Each number is 128 + 32 x the weight over its row's rms, rounded and kept within 0 to 255. Layers, rows and columns count from 0. Numbers have three digits each. The size before them is the row's rms in percent of the matrix's.

# layer 4 MLP down (transposed), 6144x768, rms 0.0336, rows 2765-2970, columns 192-223
099:099135142119122142093139097096181157149115110037103102143130080156140117108099124147144170160141
099:111181122127175145107154172100095119120098089092111179063176114128127093207141098127115102088198
097:113136152163121183168119131090149162158161090065110096141142127158098134102110132099152134132099
094:173117152089130112118159179079108139113082167110164190172136162113109066164168139140114097131115
091:093140160061125158110120173144155119153147115162148152061128182173088043086157122147091163126170
103:093154118170160163102123127112123182185147172136112137150104080141071159098131169175143159118126
101:131112148132164126147143119148107115223166161105133167171089112156152172112147115129110120131128
097:108083107106090113109113121116141128165141152078075164168159147113135118128161046158130119116078
092:147085182167142131161112116139102119153114133129121185118146134102098159090147158114165135124091
100:155099140077180134126121167098120119088160163105116119149099141074094097190167100099112099110151
096:106194150111102119150076166113125202088086144122083178139135088143159105133134080145102113101091
096:147118109161133171076096141162099126075130160084174069118128150124149148074131082140128119116170
103:183115095145122166071142091150110146100161128050129198169090144178081178164175129124048104162087
099:155122083112158142139134133086095163117109139088124111079106107149132131117177140169154093116093
098:074157148139208130144138115115147153090121115108133146080112154137079114120132124126130141156131
096:130144057137162170166076156088153173109111059084165148079140158112098124153118101125125078121137
116:146113100152122156082090137145156120138128161152187147120156160148120141164113122126130075174141
099:101125074165173129106122136083153106141098135110146121093116199149095137170141124139169132100184
096:192130144156140128152090073162136092082096130140102067175127197166156204080061082138141116148132
102:136096088140099125109074111119167129148096110100107129146075099121153133130062203126114067134147
109:103161160167142114108082085173146165104141140134165094127149174078128137162115165178077191109194
098:101117150106102121131134173148122170119095048090179142097140108134080120125159124112111118096097
099:061114113149124119147172105145118121097098101096124065092119148157085103140076137137159148125104
094:108083104124089093116146145075131152172063112151104077125141141112112144103076079096135196081169
125:074120160086140115088158122132148134176073145165144118181132135124166149124130096151154137094154
106:171167154148162109101106154148132143129142143173195158138166136133155111131116055159199165119136
102:107155166143065161155112147155131077152069062116135125130159160080121063077119102102093109123149
104:105159144110178156143112139093120134123144152167120138130090156070128085088119120202132151086130
105:072089089124120142105118086173080154110152111143113162134112128192135147081165090169124133121155
095:101123103110143128120138128149178120103164125120136110059112113066139122100200202104190111149124
101:078119141094111053096164154090113111153139166159151179159104097126139157101165101110079169147106
105:068113141168119125116125142115124147067108146100162113104112098194132106156120166106072120143084
094:129171088098090169091080104151139074164121116162182100133119144129093075140148111168190081137144
099:179132079102123092160109160114126099088098103130142127120203075110135068106129123100128148118147
099:131116081169080119105153192114081118076167103104076125090162148127144126155094165059169128137142
101:094111100089138153136199151145147088088135130112152094096129142150076170129174120190213152177075
102:123082087122109124082070084113122129100115160114085146164148124082072143176111118128121166184118
094:133150143100159104171089131154088161136078115183135113172106145160083148122093188136123099174130
096:151108136172098122114123165106146172078161087135117126152114144101145093165108115082135188104140
097:087157103091098143164100146164118116110159157109143112102086163179188072127130182105157111123112
096:099207136130136127156084153155142167162113119152143067120145080062137166127165149164079095080125
101:125117145140140106086153082128129109185096082164168094168094098081144143137104207090172171135136
110:074103106134162111150129156116091123173150134099110145156118098071163098164168117147143130110149
102:205123142124120169109151143159097116126117096120184153124144106147111142114187182143117144079139
084:172073075087112120084165073108116033108173137102116178124154111108164107116144102090150152095164
105:093147135165109100172139129093113114135082130130120130102091114162130161137119131127180132119140
103:055116148149160145119079082193156133114106116129114087076162128172069078130115125129131150092082
097:198125092096132147127144163167151110073106162123200090142130140170164153158167073141108145147163
102:069086123158188147103104092168152107104120093124192155128188149116083163114189099115115072092111
101:075137143133187107153190118144116122105043114165144158113136157123121086067161159118155122120203
100:120112128135114055091132095145113135112143156105128109149134140122178098166083144150133111081150
094:129147137164114139105134139160151088095116149180110188129056138084140144136158163123124117128141
100:150091141112109144146164153100089140140147111131123114105048123129157106075122224052095117076155
094:132136125120118118100122118072122158115120137162129130166069108104191149125192114132124101155169
106:166095104180162104115142131134118147157170139160057080127139117140171190164109106169094129119112
098:140144130126127161155142181149115164076132131087122081157187127089150145193113154141238153089158
100:156112101134123132114109131093095124181117139131158138126166120129039105063073166202153161100166
100:080143098103106111135134176086082117178110184162139127127141107138181116114141128142173157118117
097:070134121140076128073115132129109157052189108167171090083088121136101147078112226104094144152134
097:147072152127166140159125022147135111158152151113101161163101158152116219143082179113141139184113
106:170142084133142105123090099118138146124067170142130100133117161102064128134082135177136147067178
102:088090109099092132180115120142111140142121137117119056089135158114130066160090128129122100121084
096:109175141128066148056149117164130138130156176176113119055147068109115094146134082152111108096120
101:107124136116139076190158130146148152135137198156108156181159158145125213121158078151169153178145
096:141129154141185175093128180099079154117134101178173152128141181084097130118070140116089177117095
094:094091159137107076189101153077159085186000116104121113144078160143172112127212053126119135127087
097:167169115079108191105111115101161116169073106117127091146147142155151166122119093090133140143160
101:094148149146164192131198121103119121163124113165128166078087176103079144135062125126135087134113
100:110167173169169106127144151126120107114059140086123101083181101078131100087106182115172101147079
098:090160118146170125096089121179114124091094147133129121144156138135123136160181126048162129082029
092:165123157171123170115149075025164122132114178160058160169174070146116105126121116125138146076131
109:186160123099135098148067089100128177121169131104181109119171137148159150149128104120097126111128
101:112151117181168128105172104211094135084087172106110142156123149126128136145100182123157064082096
127:118156112120138140161121137140147168111162117094097097139128125168112179129185116101131081173147
093:082153120155106071116126085103153108135109133119162123105118133187100083104155152110153079130134
092:152166145088147159133179155158154108112163097097181122130115188107151140050114073126121143090176
099:138185159146121152117134150145102194156132150158167164150095177082149156159107095157103112163116
094:189162183093091113126062140138146155164135141163141118106139145136138083159112139180158121121101
092:109140129118142140122136077141138169132181131159112137155152112139130176171100041133072170114081
097:092134118140149063115095092107163197112116136131112100117105157091192139069150113096103154136120
104:107126172157090136158131062158076141171092149142141073142095120087167150096141158098107111102123
093:114145138141081151125148073123177086181110082185124103113115155110175124167115119148122107112137
092:144156079171099131149119082114136124132133090123112080088091096127165160139125121144111092142130
098:145148123096155114081087160149134138110119099151179117150107134136120073099098143105119164123123
100:155148161149077140128146147093137141160137148188119152157105120115164182102050092092212107099108
094:080096112143157130123098150080119198144122122086094126127102169116085099152113149099123139078136
094:112136118205130121083157162087088104140046127212105145107123109106190115083137075118217167135050
096:070084107095123163113134173195144145101101107087159110147095157129107180190120121163114092113125
094:129145191125060132098096155107118072122105129149189144106121128108128141151089138136156156147171
094:168116196113157076131137163137143125109147141146123051113117132151096145115173160158114172155124
106:149056215142126108147179154114126117088139130122078102094102104154174142205123065115099159111120
089:173119092099125137179124117105135152157152126124140119132073116174121113171042131127173098116152
103:091152080146182110151089128141079153081140120223132124169118114095137112151125131122118139145127
098:107078078142176150152099097166161148141117083149116082148149093082117107090101161117161176060076
099:113105184147096052103128133164119117085113121136176107196092115138173135125123098213106130191119
096:150135147182123177153055115167176125121150188125120136190194140101159104108083151118097056125170
105:044118109168112176140100069098159105168137111065124122139105113110112160106167129117129199089086
100:145144171133126149121090117124073127108113093184133089124086129125139135121195150110147138137102
102:067157168161082100147121052135121128180094130098115139138070147121079149139161113134096162072195
095:102135137038141089070150128099120104145099091124125139110088112117136121195139137126154130148179
096:128153164161144112088137099147189166114155117156123151110144142106134133133138158186084142139117
096:136136123124106155191149099132158107160062095113125145147165079094116157124035134132157193097186
106:164138148136203149108147163132148203187142121089101124153145181144125082145145092067135153089113
101:132131122128100092121123126151129166078131087159173130115131153149098190134136122159139114147136
107:151171135157156100122143092108141154155138197207183116171169150097114143121140058181126158124114
091:141082138162086094087167121120101160074147096138115134089153122125168149131112079104157157154161
112:195130118156057151090148085149177103172136124158207142103126187157106135114129105108165063130105
096:192138112111145083129112138092091128134082124076116125074148178158137138129152207049149153083108
097:121084146149073179125109168139123123143104170135148119072139097076107167116120161174131125141164
103:114141098168092085092178163122131127149136133168182151156124149177113101197132085123127105108148
097:115079090109165068116112170117144080143134175122135154086132147088105129112129113137150124117108
101:110125116112100125095204148113089116204161128156145175093111090219154171152094140198090156060165
089:145143124138193221166139055107132159125169141115098149103144109068154142156147129123157080090102
097:155098155131081201125184103132125158150215107081112103167074121158140115158197153138100097145189
097:114186088112150076154179144092097116157131174132151122183155116165047102182095140152148123165183
097:084135052146113139111108102142164175106168126126125136122166154128110112151107120218081100162120
098:141127085176145112096069077119127144139167139176062144163065114076128106211098151129120156117103
105:122114157089189153069047210190107125108144131130110117100145166181141064118130156091110066110152
100:158137143078145136100188147130130140195172156135080115107059132107089164141151089113136208182098
096:144109083116124115091195171132144154101132138154172141129145127112159173127101076161128116142182
096:160083123138125116079081128125155173161127108136194145121135144128115165101091132113092123059088
111:165132160134112139160090138161091151136140157118097150161092135123131110111154111217130088133084
103:128127142114100085149155099134063092101122113068153110109136136139072151139145173083123178132121
093:167095119139062140158138119137151154153128124094132107153145176161171150186110099070111125126175
104:133095119116127116075118121157173168133117191082127151163082161165109156118119113180122109147109
095:127152128153077147101081148088124089157159128130124156130112110124116110099122143161117119121167
097:103112156151136115158156073136160111149126157137108139117151145138097095052146120145097118204193
101:130165165090100194163132118121091144135148112193117158174153130091102111177088162186093140147181
113:196123171092112155114172048127177134141166123153158141188100144114180158139129085124129115096143
095:154109140122062077120125119159090145117175095077122092143163108191080143117171196126128079079130
098:140167181118062152128171128089151121059144161133179126050172122084145172102097123136182170107123
093:134164142105157192153141131181103139121135130049077173143091193135091136091143115119170184152156
096:171095178101161096121091143121097196175127110147134117093136201178160132144150072074100177119139
096:100153145164145129164139182146093143135154112095181169083185140148125130085161114178080096157128
097:171112117074139146118120125122095166109091117129152132133156053180168113157134127081178123093159
096:197170165097169052053131129135118167130106132121142156086156101133126105140176160134078087125134
104:122139155130103116114111125130108109116159144118146140084171117108139070169070131133152110080069
094:178172101121147141171111102201137164048147114061122131119138128133158151079137105057150102146170
098:111111161162083135134229119185187139152134090136116141126133127135153138123102108099094128126155
098:188073122097130129149145170108180120121142136123098115093072140115116159126132091157145090096120
100:101086066156095179155184145153116194204205134131116128148137108157182204144090108098081116131076
090:102144084150145123187226138157102169165169116141122156102099124080084074149076132094127124143159
109:157125141150117161117132104112133153138095152203079094158110148127148144129134108140095124151089
100:147091183075096155083071127143150146068126093104127154143118091114131106103161142098100132123144
099:101105131135099151151086093161142131111154164112127114149183218119124085151158120168160161149103
096:121086065107079119171117102160106186170094103105149158106155101077187123131127082127104129153124
098:125113099181034118229153194164113123094100085184158138137171154086121107152158122130113093107121
093:058168086156055068101173157174102139175126131131141156125113108132138154112025124100089107129079
099:122185120156121107129145149081169117128092101080137132135138116104139116112156127120088164104107
095:166143158104150159152117158125129171171078187116102114103116149159107136112144088135130179064075
108:097093160084134186150097116139081107158086202123101113138094139163127129150152127136134107139133
096:176159106145059165122125152106170180124147152154126040172153136131203101104140146183112079120155
090:115117142148176119120111194161091163098106140075119137177203150104129130178136135193164137110136
093:146173128129095158118151100173142109114149109136153139090159128136151168154058115136081093100146
100:167113129126132117145156127153107156133147144156153064177169061037045126101117110110177138152115
094:103150166096064062081134159186199111145119095094115146193080139108115112139106114154094144094171
097:151131167125117068121158073153161160092149114173105054158167136196119110123097093171134128211156
093:153086129188154116159081112126175148153103153125117134117127151097175140096094127142166157148092
100:163105154138167069145142049117102124107127172159124108127162157133118106122112122165117153120114
101:182120143149108094127083169128110160121168100079082121179118171117125133103115090139152110113135
093:132171151095076154106127104157115156151101125125150082180156096170130151140131144113141228107111
106:134081133121091146180104169123130115058033146100109125100133162111109138113110117132150115167067
099:095155126144133137163127137129072104126093076092146093099146105101118140134156060095133147140092
108:096079142170121163109144096182119126161167148102085149209194141088128132203051195115089138086148
092:123118120088204098110134141140150156153098150109137111221111068097101081130118141179136176120116
098:208160103127135108149141134137111152108097127170046153043138175125126155121200180095131109129112
096:135138066115089135147198148161172098127121123149102139138123122123140192119120108128135147109135
102:143108084109113116165101089103173143173123114062149113138195095157131144166090084129157112143122
097:140191105144120091145140184149108088094143094106139145148170150033156108166114129173078119135140
097:107188186151176124156141136099133092135202115095075138069123162110141129096131099092137102120140
097:130152170137104143184180132115128136125173112127176083156111069106143110074132173088107118138127
104:165138142146088198028148136159123183126119128083114119123171177133145151117118166076149152135169
095:177102147205184106118136086149133115157091088160147105038094112122123130085177103094121151152122
099:121134162142110093103148178097077081096150180122143071064081145099123123104117163086105165122155
094:127188131115117110149117103154157116141119138136126065156094130144142176136136135126153105193070
102:141119193155119099187115095136106082075138165106109113105106123086149155134177111097110161138162
105:140113193093131103144099192137095134077155146085164105096168115185150107100165194123168202137133
105:148123076163127100129119139101084145140116074103115062114122168163085123117189131115090141159126
092:093107115117162095109133154114127172145142187078109112139125120117144203165111083169148111125124
098:098162075107101149089111099121136121103156155124120092155172134109184098091131159072144146097115
101:151172162136076121117172103121137148157111068106129134092133090123159110126140129071169118126109
111:145119137190096114131129160141125114130074101174094123172133072138150111125103136053128138114121
098:128152172181185103154117099134125159170138129114115126190132162108087177195139130037147094096096
102:129202189136145079198146143114197140123046149124153128158101109096096039106130051157200137136184
102:129165120125100140118073135110145103077142158132096126177131152055122122111155093141103135153151
098:129132121164130083189101121141154120123140125159166095093127106087109088175091112140171068147130
097:131137160072090094054178106141142116104167170068163141149077125123113154120116150190086158133123
095:071081116137109144097145087152131100141163107159100077076075156234109056089135122112170173111150
101:140160126135158131183140153177129172148140152172115107082093160138153140108165099170176061170122
099:080180158078132113191145147124116105119137054110166124166162067141155161100142100177123149124130
097:145168138171065060135120104072141187062154161066130137082169077130163157109162144103152072121122
112:114063193128105086092172142168110183131104143108110130133093186070060137107154114065154103125105
092:084126098167133088131106115125119194139096161123058143191149089151116145132101125081195114137126
096:167081122087160165085090123158103117174125089133166146136158132112070142140204094095104163101115
097:183187112134079140176095159099145129058135182169091136133174166163145167109080103145121130120129
097:066169140142124139122125094113128157138133130067094103109151121152152122114128135135068126117118
099:134133133137120147126144146182137138180071118124067128122156134141099081127133142151152111105117
096:102099182072123084187149121123111142121134154120123140120121136205132154156102118160101120092135
094:118134121155097131116193141106159112135099160149100138123095164124122144096060124086173121113156
101:121142135080126133115068099138134061081066115087109105096094122128149109120131143109121125085100
111:173190162154188140099085103128128106140171099093163125111149156144121170115111102185170132077156
100:133084186104189067137069127141139176108116115071185144067091128099106111096126111187090119159100
101:124076211126106131142160114156145141085113125050130123154110149103154152153128148124144152159139
095:048060116143158144170051193176173080156150152136135099164082115191066157181118121164097132112075
099:175188109113131111068164089143154165138076127129090121149124154148080151133114144092149182111166
101:136162115096156104134125201074082118087161087140087166135163106079134183088132135178130138142119
# layer 4 MLP up, 6144x768, rms 0.0854, rows 2766-2970, columns 192-223
098:129193177153135130073128135106061107077111156146151171083131160147116159156107159127103154075156
093:129126109104089137145131101090129136099136096151128137154110101127173156105104096154186085091165
098:188111134104155148131077129116166104137160157169136168119142118132111119164115183114131112131088
090:107130083126180167091121076158159139137131110078130126133105126132108151095114149147157174134089
103:073086098131136107136057124195143144152155132126157120202115164114174173123098110163151144099121
100:113061127107113104119115121179075143132114070131177149146091135101128150161138172067122119166130
096:158103129128044075149056110142065145132158093098097091139125140093166136130139147091118100097139
097:129198153151107118102125119127102121098095150152158134126155178102125124154131084181129176139084
097:126203169210090088130109096177101138172106100108087119057119157167134127173129089112127143103103
100:097052143191034174108113131146127104173117152153184170090083122232204141187122118196075142168147
098:191116145125064138172121121110132097165111159159110144171192162108142164076101122126067110057122
098:089083201140110189124100156206141094178145048134189132078143095074117126090190108156124091066177
100:108162141131132151128102149161148125079093171117131155113146093145082097164101101162153155148076
102:116151087162131096125117194167129103136182120138125173109154109099110119105130120139103088132174
103:122159159087082161147156158131173107148155154127089170135103125163066152154136100129101157106113
115:103099144120164132095185144151153124184084096101138142083098163177095162129162113111135120148109
099:213082168098149129120150070127128154156075132132193099159148126067143109142118116153121069124070
097:117135198137140163208147125106127120103126108157130112171168083092063170153155115096143144075138
099:125104116150176152103146145115086118156165096121141145120193143171121143108094122150123131147142
106:103093084090192117105111128099151155122192112162144115114123104157144115099200119081180154087137
101:088096147155148192128165089091166139084146121118111086090100110129082108127148144127117130160189
100:102087113114138097098097159088124103128090093048144086119116075153203159164202124152155144110115
096:151188083111166077103133154083124091124136141090092143085121210083144099123126093186057097121125
126:101116115149148120097105095111117129130162162048131129150097159170078162101090107131165162113131
102:147099166128079138155125150173188078132128154117099137157142089130144171121125130176153117148147
106:159097172132122155130131115141135123142126098095047110098194128150099115067117124144148065131103
102:184119103141165083111096095104098124126131079148163126177104083148122081066113135136105137112154
103:111132114124080177140148187116071147133141127110145139128140132152174145125099156140118093120149
097:086083141113046145135103138146086143173177157069153127171090050132133105094133179167148161125141
099:143137144144154104142106114149107108127165153132146160130103165217130139108134131126052128149060
101:111159149146098086149121109123137131136158138181145163127137116159115058136152109151122183125089
101:083093091116123124125058098127119084080106107124104056092142102127078151149143069091130173102151
098:088140083132104095148182183118055100132141144129120093110134105167107129182152154087173123105094
101:110150111149144122091123121077128125116107098117154106103086165161152102150115138148185133124133
103:094107088051132113099119054158070065104099139148188070156175101171115104093119121194092138101090
102:142103099112114087109189136093135137105149196182123120101106178133200145119083110093101084121194
100:165133151135146106082151129130160119167127106171110198130147102142130122100186116125219105154194
095:108096162131093198111156139130121093144161175140157125133138094125138153079113183130158095174111
099:141135130134132070176156128073099096078173154190134108051087073094118079142104130125159176155141
098:201133124077189182151080092125095124124106113062133140099113098109085162135152103121114143146087
103:128192093114147090168110146144186187050123133142111122151135159076084126111096124110136072131094
108:118092131170128069115077234069145094122152092102129117114125137129183092158116130133054134147134
104:150084126143186091123129141117124133134047118096160125162115103139056174078113131151116114160158
094:121123138141143100177108128140131148136075080146156073111100145132133158113107171135125132146136
102:112139091161091146113125047155119180137152137097088202102160192107134157062157132124138160154106
101:103126137108148125111089142126085157192080109133083141101111054169113089106119165110126141138203
097:151075055173173095125139136090051132129219109112063073182175087122102114113108117152171131152147
102:129193111122126079176164136088113076150103188104158156157137080171133114090130110167175163139159
101:116155073120119150143173174090163101175169069181162086107078126154151144127156162118166124135171
102:188151115114168092139126167113134049137140127110109151082163120100112149128144099119125101080204
098:118128166100106131197083107102123129119104091122142144140077075132106161185119060167176147117087
100:126141058147116079189162084157093135102103138189143148143148157144183152104100064158118134126134
098:162136171123153112114103117133137115138090171163073161078152107213139214076164110179115113103125
100:115152101143142138055099103153110134104127139170171101124093154118160148130159136141137187142161
099:124113189064102133073086150156210082168125170160162148116127079118094148129164131122139110220152
103:165109190089096166129113154105127134138102149151117166157188124099098086145140184145180134105145
098:108156124152101158163102136102145119107142086116129127122160080137120147151130075140144152097189
100:088099118108160115171104141159160163124129092129034173149126170111162117174151073124135087093145
099:119153142176164134068108141105094129092150149108181128169108143161146118118150143147159102157184
106:165073133150103164060111142080104111183088121151164145114111123168157140172120165158146122060104
100:080146155146134118128127109166148129132153171105129145120137145122151136190075101163123091077117
096:082122091115133120082152095114147135109132107120166076130151118078143080177168183101164136126125
100:097129139145089060142112092152089162141110101172104139113140122101178068131075149124131062123144
102:109144137106128119107148083086130097062160101086112127134144127176137143130127109104149140061101
092:112097134162172142130142083141146120154101079150058173085053158162164112086197038116142140109110
095:112131107098147166181093095167128109117172079129193108153168107161114135094108150122140173176157
098:115140066082119165151086136135149088094177089117233115125163092142170113079104115117069155149139
100:080157111098132168116092145069105123115061129162159059132166134109139167104084129154086135070134
099:115114107151125177148119174178092099081153106141108154076147121103098091177170161137109090165048
100:086095138094121119105129144136098122105152097116076109105170095130122111121089197142087098159178
100:137096066169130112093131088085176196132112118154117130124132083120135079100094131198112096109132
101:120118110089158141102132179118157147155143087169088134134092097101121095120138134146129138136109
117:122104116172108138138102071133112147158161173157105097117154154143075122098117149128153124155091
096:115161171129123206201147125173144079110109179151078163136179141134131155160029119080115117167088
089:123106156094170143094153079085142148200083161130050167136159109151167163164134144091107084103136
097:122144103127108091117112106184137086115126140084070194138119107156098132079146119129127090156155
099:112131126118146112157141133105158122114158165155116087140135114121170174095187119133213113160058
100:077170112133135135173146135086145165147139077113126128098090132103198114113104164101128129118122
102:141116156148094118128131159081073114109069130178181105092145101138138115151126129178105128134147
099:131153152097127126109116101165112127129157156160194090173087073076146088079147100062128162168108
093:145181156134138145161089112074112157162089084130161073182150124124158152165132120129151127114117
096:128121105116119114117188151129108083185114133110119117137120163137170133108141083100134142125191
095:202124131122135123094153134097146106134121082115159115094150127138094139130119169098199080125206
104:170138090126130076121120148113144155160100125142083097172138098131108083128146042069115172169107
098:151128170162147137113090141131108098043084078121163112136165145148192129080114128151191073179138
098:121121215163153074164131153160123158227103145122147139086145115132149151134107174143080116146137
097:120113156132110132111161111153092160119189119143170182137146203106096135140116181091143134086142
095:138104124203197113181139087151142149153162100155100119104128130162107169094121159178135116088191
099:145120074102101131136114108126134103182119120110160147101155135172134113087118095126115071069080
103:110140149089105135172130082100184075112116114088156141148114076179168144122166097114172074116092
093:063123142151065148124108132140114117094127138141106138115152143144110144123186120147096077127191
102:115158095140189128107143124142143115095120113093087171161132111110166163057187132147130172139192
102:184142113144082121132110105125157162173098103138167096132113119131151161149125094077159163158117
099:180174136107140117096139121101148128126154186104107177078145111183117118131076069140116096167113
097:128143115162169145156076142128114078126115146121174145084076145124164162150132171118174081220144
097:142068149182164094145115138072149091153155180136189089143182143124104102149185181079146169146115
105:115131073194111086138114207142186181094147093129082115122131090167095067111135137126164142125148
100:104095136068109126184116108098122101127118133129089094121135183119094109156112085181136114060200
101:118054143109151115126117112184158108119112116138123149111118186141113106075164086147074109143082
098:136192102139144145157130056135059145146121076143117086115088167110111097186187127108112105109113
100:102126172165128123180171077100146124152058131132081111166135165106098153092118145163087085115098
105:149187131117120105109121147165106100151184177164107103164076144173124129125060137119155084116192
099:064138106186128145102105124128109088173103155152111097091184123145158142142123150099104128130140
105:154087150118118110130133100122137107137122069106150174136172105089108124105151149110147102131130
095:102098119130122166151080161151155177146126145105148141123165145130218144107131112136140155136120
104:133158191138158071117141167090169119113098153153193095171105119108086081140120068180077102185130
097:117090141183103107099139073106183105106052185124151152102167109120145125161065080135163112139048
099:082100146163148105121075123131159092096147118170069114091141128146142156114121112098137107151110
099:138149137090094153129029138106071113131132114089084145129130099117120106144164154116125115126173
098:052166157202101101110126145191136157118177154121148090128093155077159085146148140127156135108088
096:138150098125185147169184103077058117127165105167166133120157095086136132113143147143112136124101
096:104114157127086167097095173134116065117077143077119147144072120129157178098160073145077183167123
098:151066129133132145183108139132134139101075168140152111062106176125108123128147132121117159133123
098:121143207184096090145114098144121108083142171151104075114083091097038181144199137158111098131057
098:142177138081152161148175176102132066074129056066139109042104094168152150109169123143164143105079
101:147077147176214127070100131089141164079186111135125172108151120135127158124112129146145125118125
104:141130139139136096148122149135116120149154158126183101125135168145158071163150140088115112157022
094:139110227166114125108110139137169194181125141072176127111141114112099115148124125153181177139134
096:128125175142085128169097172182138129129162103107106126136106122178101131126079193097105105168110
096:133157169157112072206166061143183125110148155108092126129144110131172110139125136116108124151169
108:161121112069111100099111115129070151122134155185138163129114149122084129111139148105151177090097
098:150138157138102097085180099098148093103089116136112148109071141162160112133166132081129178167154
097:104115127180115143128165144111106250113105104132166120121151146147154130135127108164134091100110
101:162111110133128145131158142162068174230169155179123109119153146117118152133067113119152148110116
096:119126112204146182155133082184153154113117128153150158103131121134106110117135122169093129098111
098:153129163133126140107110170118098182098170159116126084157126096133120128130095117140175123140145
100:125136155156126111119124144138083129093143127083132120145140132067134146192140133155106090158152
105:112117122120072132119135107121102142140107115132200200190090170092141136070111106105114121081123
099:141120102051105121103173103098186147129156223141192098094152104124180147132111148101147132097084
098:150113087135128114134157178090089215124117167128139111169128131082216114081136156137164101084071
097:142084096106137157128148138136158136113147135139150097095096105172163148185158139177139112117115
099:124121137113106131133138114120152135128131125102114106131100069163165140168121159129188103096165
094:126103184115137091105141149101151105129121153128092100147155118123206123122129104121196168153145
101:053140172092071104150125133159110110166134078155141139140131129140137135098109132146105136169157
099:146121094109089149156138082117146094131124097110149152161072169124080109140093124101167116139112
104:118157128161134083155128107124148149134043111117116116130116162168138115154122175183115129128183
098:164143113069133125084121106130136168121130137113199155141130166109052165075156088127133150169139
102:202148101148104117109135160118112102085097134137093156068152155153153103142149144114146080153178
096:138138053132135083137142172170142142091073099155125137187045148147162099125139148131125116089116
102:132131146179121135111113117154179156128107120065090151158166109095092118104184168106146181147113
094:159139150139089131148096083057153131131112119113080142114164110137140185074127102109122173178135
108:133102116207183172151130160098148149135080113088160107088141153118130142129120157101091158076133
098:172142079126135165139095137170166068110142120086185143208078124157132075170107088090123158186093
097:117089140097124171105096135130137102105113116088135083152090105132080087138158105101154133143207
100:163079148130095142105193108147104154159115122120134208129158117144205134111149122113174115154164
101:162083126060166174070144122117091080114140131128070129131102096175123122113098199103152153206099
096:137128125140122142181127141158083079139100107088178134152162084123127145116149119194154096104133
103:113175160135135137132189112167114145098111102109116092162097096151128164144149119118110114178028
097:060131103157113135151129076194161139117118055104139094153138101123152137058172152126144145117140
107:144174130184157124141105159136125134136115097131141122154170154138072135150098122167127158136170
093:183093141114168112163175116141147115104118122155183115067087181100107146154095117127151156135150
094:158088130132101119093175055108119140131081168155117137120154115120146108123106121126155142103191
097:133138135119170049153151132147173131125137162131223155178138101135082111116119140117137104128080
099:076118130145118074161086162121112104123175125195107114141120118139129123098071070079152151108145
095:088145099097127134162116141162111094125147109119109145169103179135144153141191093137114156120158
102:128159169075190164104098197120124115183170157166131129151100133119097118145151125145114166146129
098:155101129177099197172146092114152131090144176104090132182092117122134135120161100158114165125114
101:123136111117136135125115123143100157181132171101156115122134160057086083140122087132174175055090
103:150137151175157143089122163111092091056165162131116112162089093194124104089115111150164115168130
098:109127102173157148128091157105106104083130129076121134023108111138173105132140114153083137138124
099:171115150140134120115075113135166108149127129145136100174109145143067099163102094127067172148160
106:151085111160141100137129185108119136088141104124091105192083139138166106137084150188121095161151
104:111168144162126155115132084127107110155146087118152114138167149102125111136057154126124105140087
091:145112131086062158140120168117067157143178106089139144106190139133136077070119147126155109103129
100:082113098116151168154130084151081127158172131140134121106156104130076121151098100179133161114144
100:134113091090144155141136106092153081132102131094197125131205140122171093111085114119075119092153
103:130143057151095190136133093134136119126138152172138124101090142139122111140125154163084144149064
093:115116165112157143044128148129171116170072131167135143129123103150121088161117151098113127100139
091:092127090158165141158189132134098147132170089136099114169091152060117104122109106167105149121118
098:127127173127164136088133066125094101128108166097140183105118153103158169168145121105182164105156
106:129169117094084098146127157159161114135085085131166142077136149119147142109118167123090078104148
099:094137134134126112131107118115143201125147154158121139114127124112055076170158122163094092149131
100:063103170118162126136105125116121161071142137118118163145183133106191092082154120152136184143136
098:183107180135121189182089146117162122182086112121112114164137135104072138179143097099123129117141
100:149117122136192094111138103145182135134112145152189127137141153156113139154078116130138118115178
099:149149084120118122190074089102139135125130190152150124147094145129151170109104169174153109140092
102:182099101136092139113088122110149205148152104116086069125138132111095124092170137127098166139121
098:115124125126110152137123140169124115112137076191107086120089120185158096073136168096153102110137
098:171106182135103091119114148039038144170112124202163153159124097106101105108159155157166149146112
097:126129102080168057118111187121074111146111169121115151093151092126146135116101092151048137093131
107:196135147171154117144065085120147144109130149173176118155092182127123107073166150114192127102153
095:118088124119108100087137079185189099136127120139129118096096141108135153116136153057131168119131
099:162119113119091147107096136109100150114171106089142170180123081084102122130134146161152195121172
100:055147188138105154146091133148137129155076167054088125172110169094099136179186118095181123119053
097:110186128122130066122093083126175176122137106135139146093122136131094094163044102148188123052186
095:136180129170209172193122164104119153117148166148140073120119135100159145110153104126151069121173
101:190133088106081159129111124126106109120164100111156080096141108126107187192108088137166075111091
100:136121095110110133137096110130145111088199091171092148098152076130141117156185117156154042140111
101:137181102097155115067155144159136117163133083168131101079106150124111122098118137133124145154053
101:140172165202104125170145110127151127154116168104094104173134177034140148123164123121166141168125
105:147080205139099160051075074073119098164149145131123131118171129129115161072067127110180174104176
099:156139096101133155107087145129072114091113055111151127140097095100153113144171117155101105128118
100:092113172094168116198129193156150152130098118207172168113117149149133094152142117138128132164114
100:120111110081163117094144112101099076089095112116184177142181129130121105127128139142162097124154
096:090134091130097139099126167148132142140130126090112123093084203117098157128124106107139113118084
106:121144131144088116116152051133161126063134133152152098130118115142122187091081121092114177134093
099:151174095150061099096114139125108115118100095172108090097139132151107117093157134126120095134117
099:156153103157105084147101178100095182160145121072168162175155127101131172114125150077159107118103
103:148163174117173117120181118144138143103164136211129086076101138079139141071163122154107113136144
110:141132142165120111103130119070114102136140147096181135177103128123058135075102132152133109092178
096:152135102197233180112143091170192159140153128173142153162132119108144071050185156106165141075204
097:146144061175160111120123130148096148139154129120091138059191147159091131070176137179131104161083
096:157161150166158077174131169170089124110174103150107102196069101140137141073142125136160150108104
102:175094124191146106109092137100048097121116148076099092171143061084127144160168148143112096137127
098:102131153078113120088121139178141071110127108154106052068102120109142130131125081148149080202114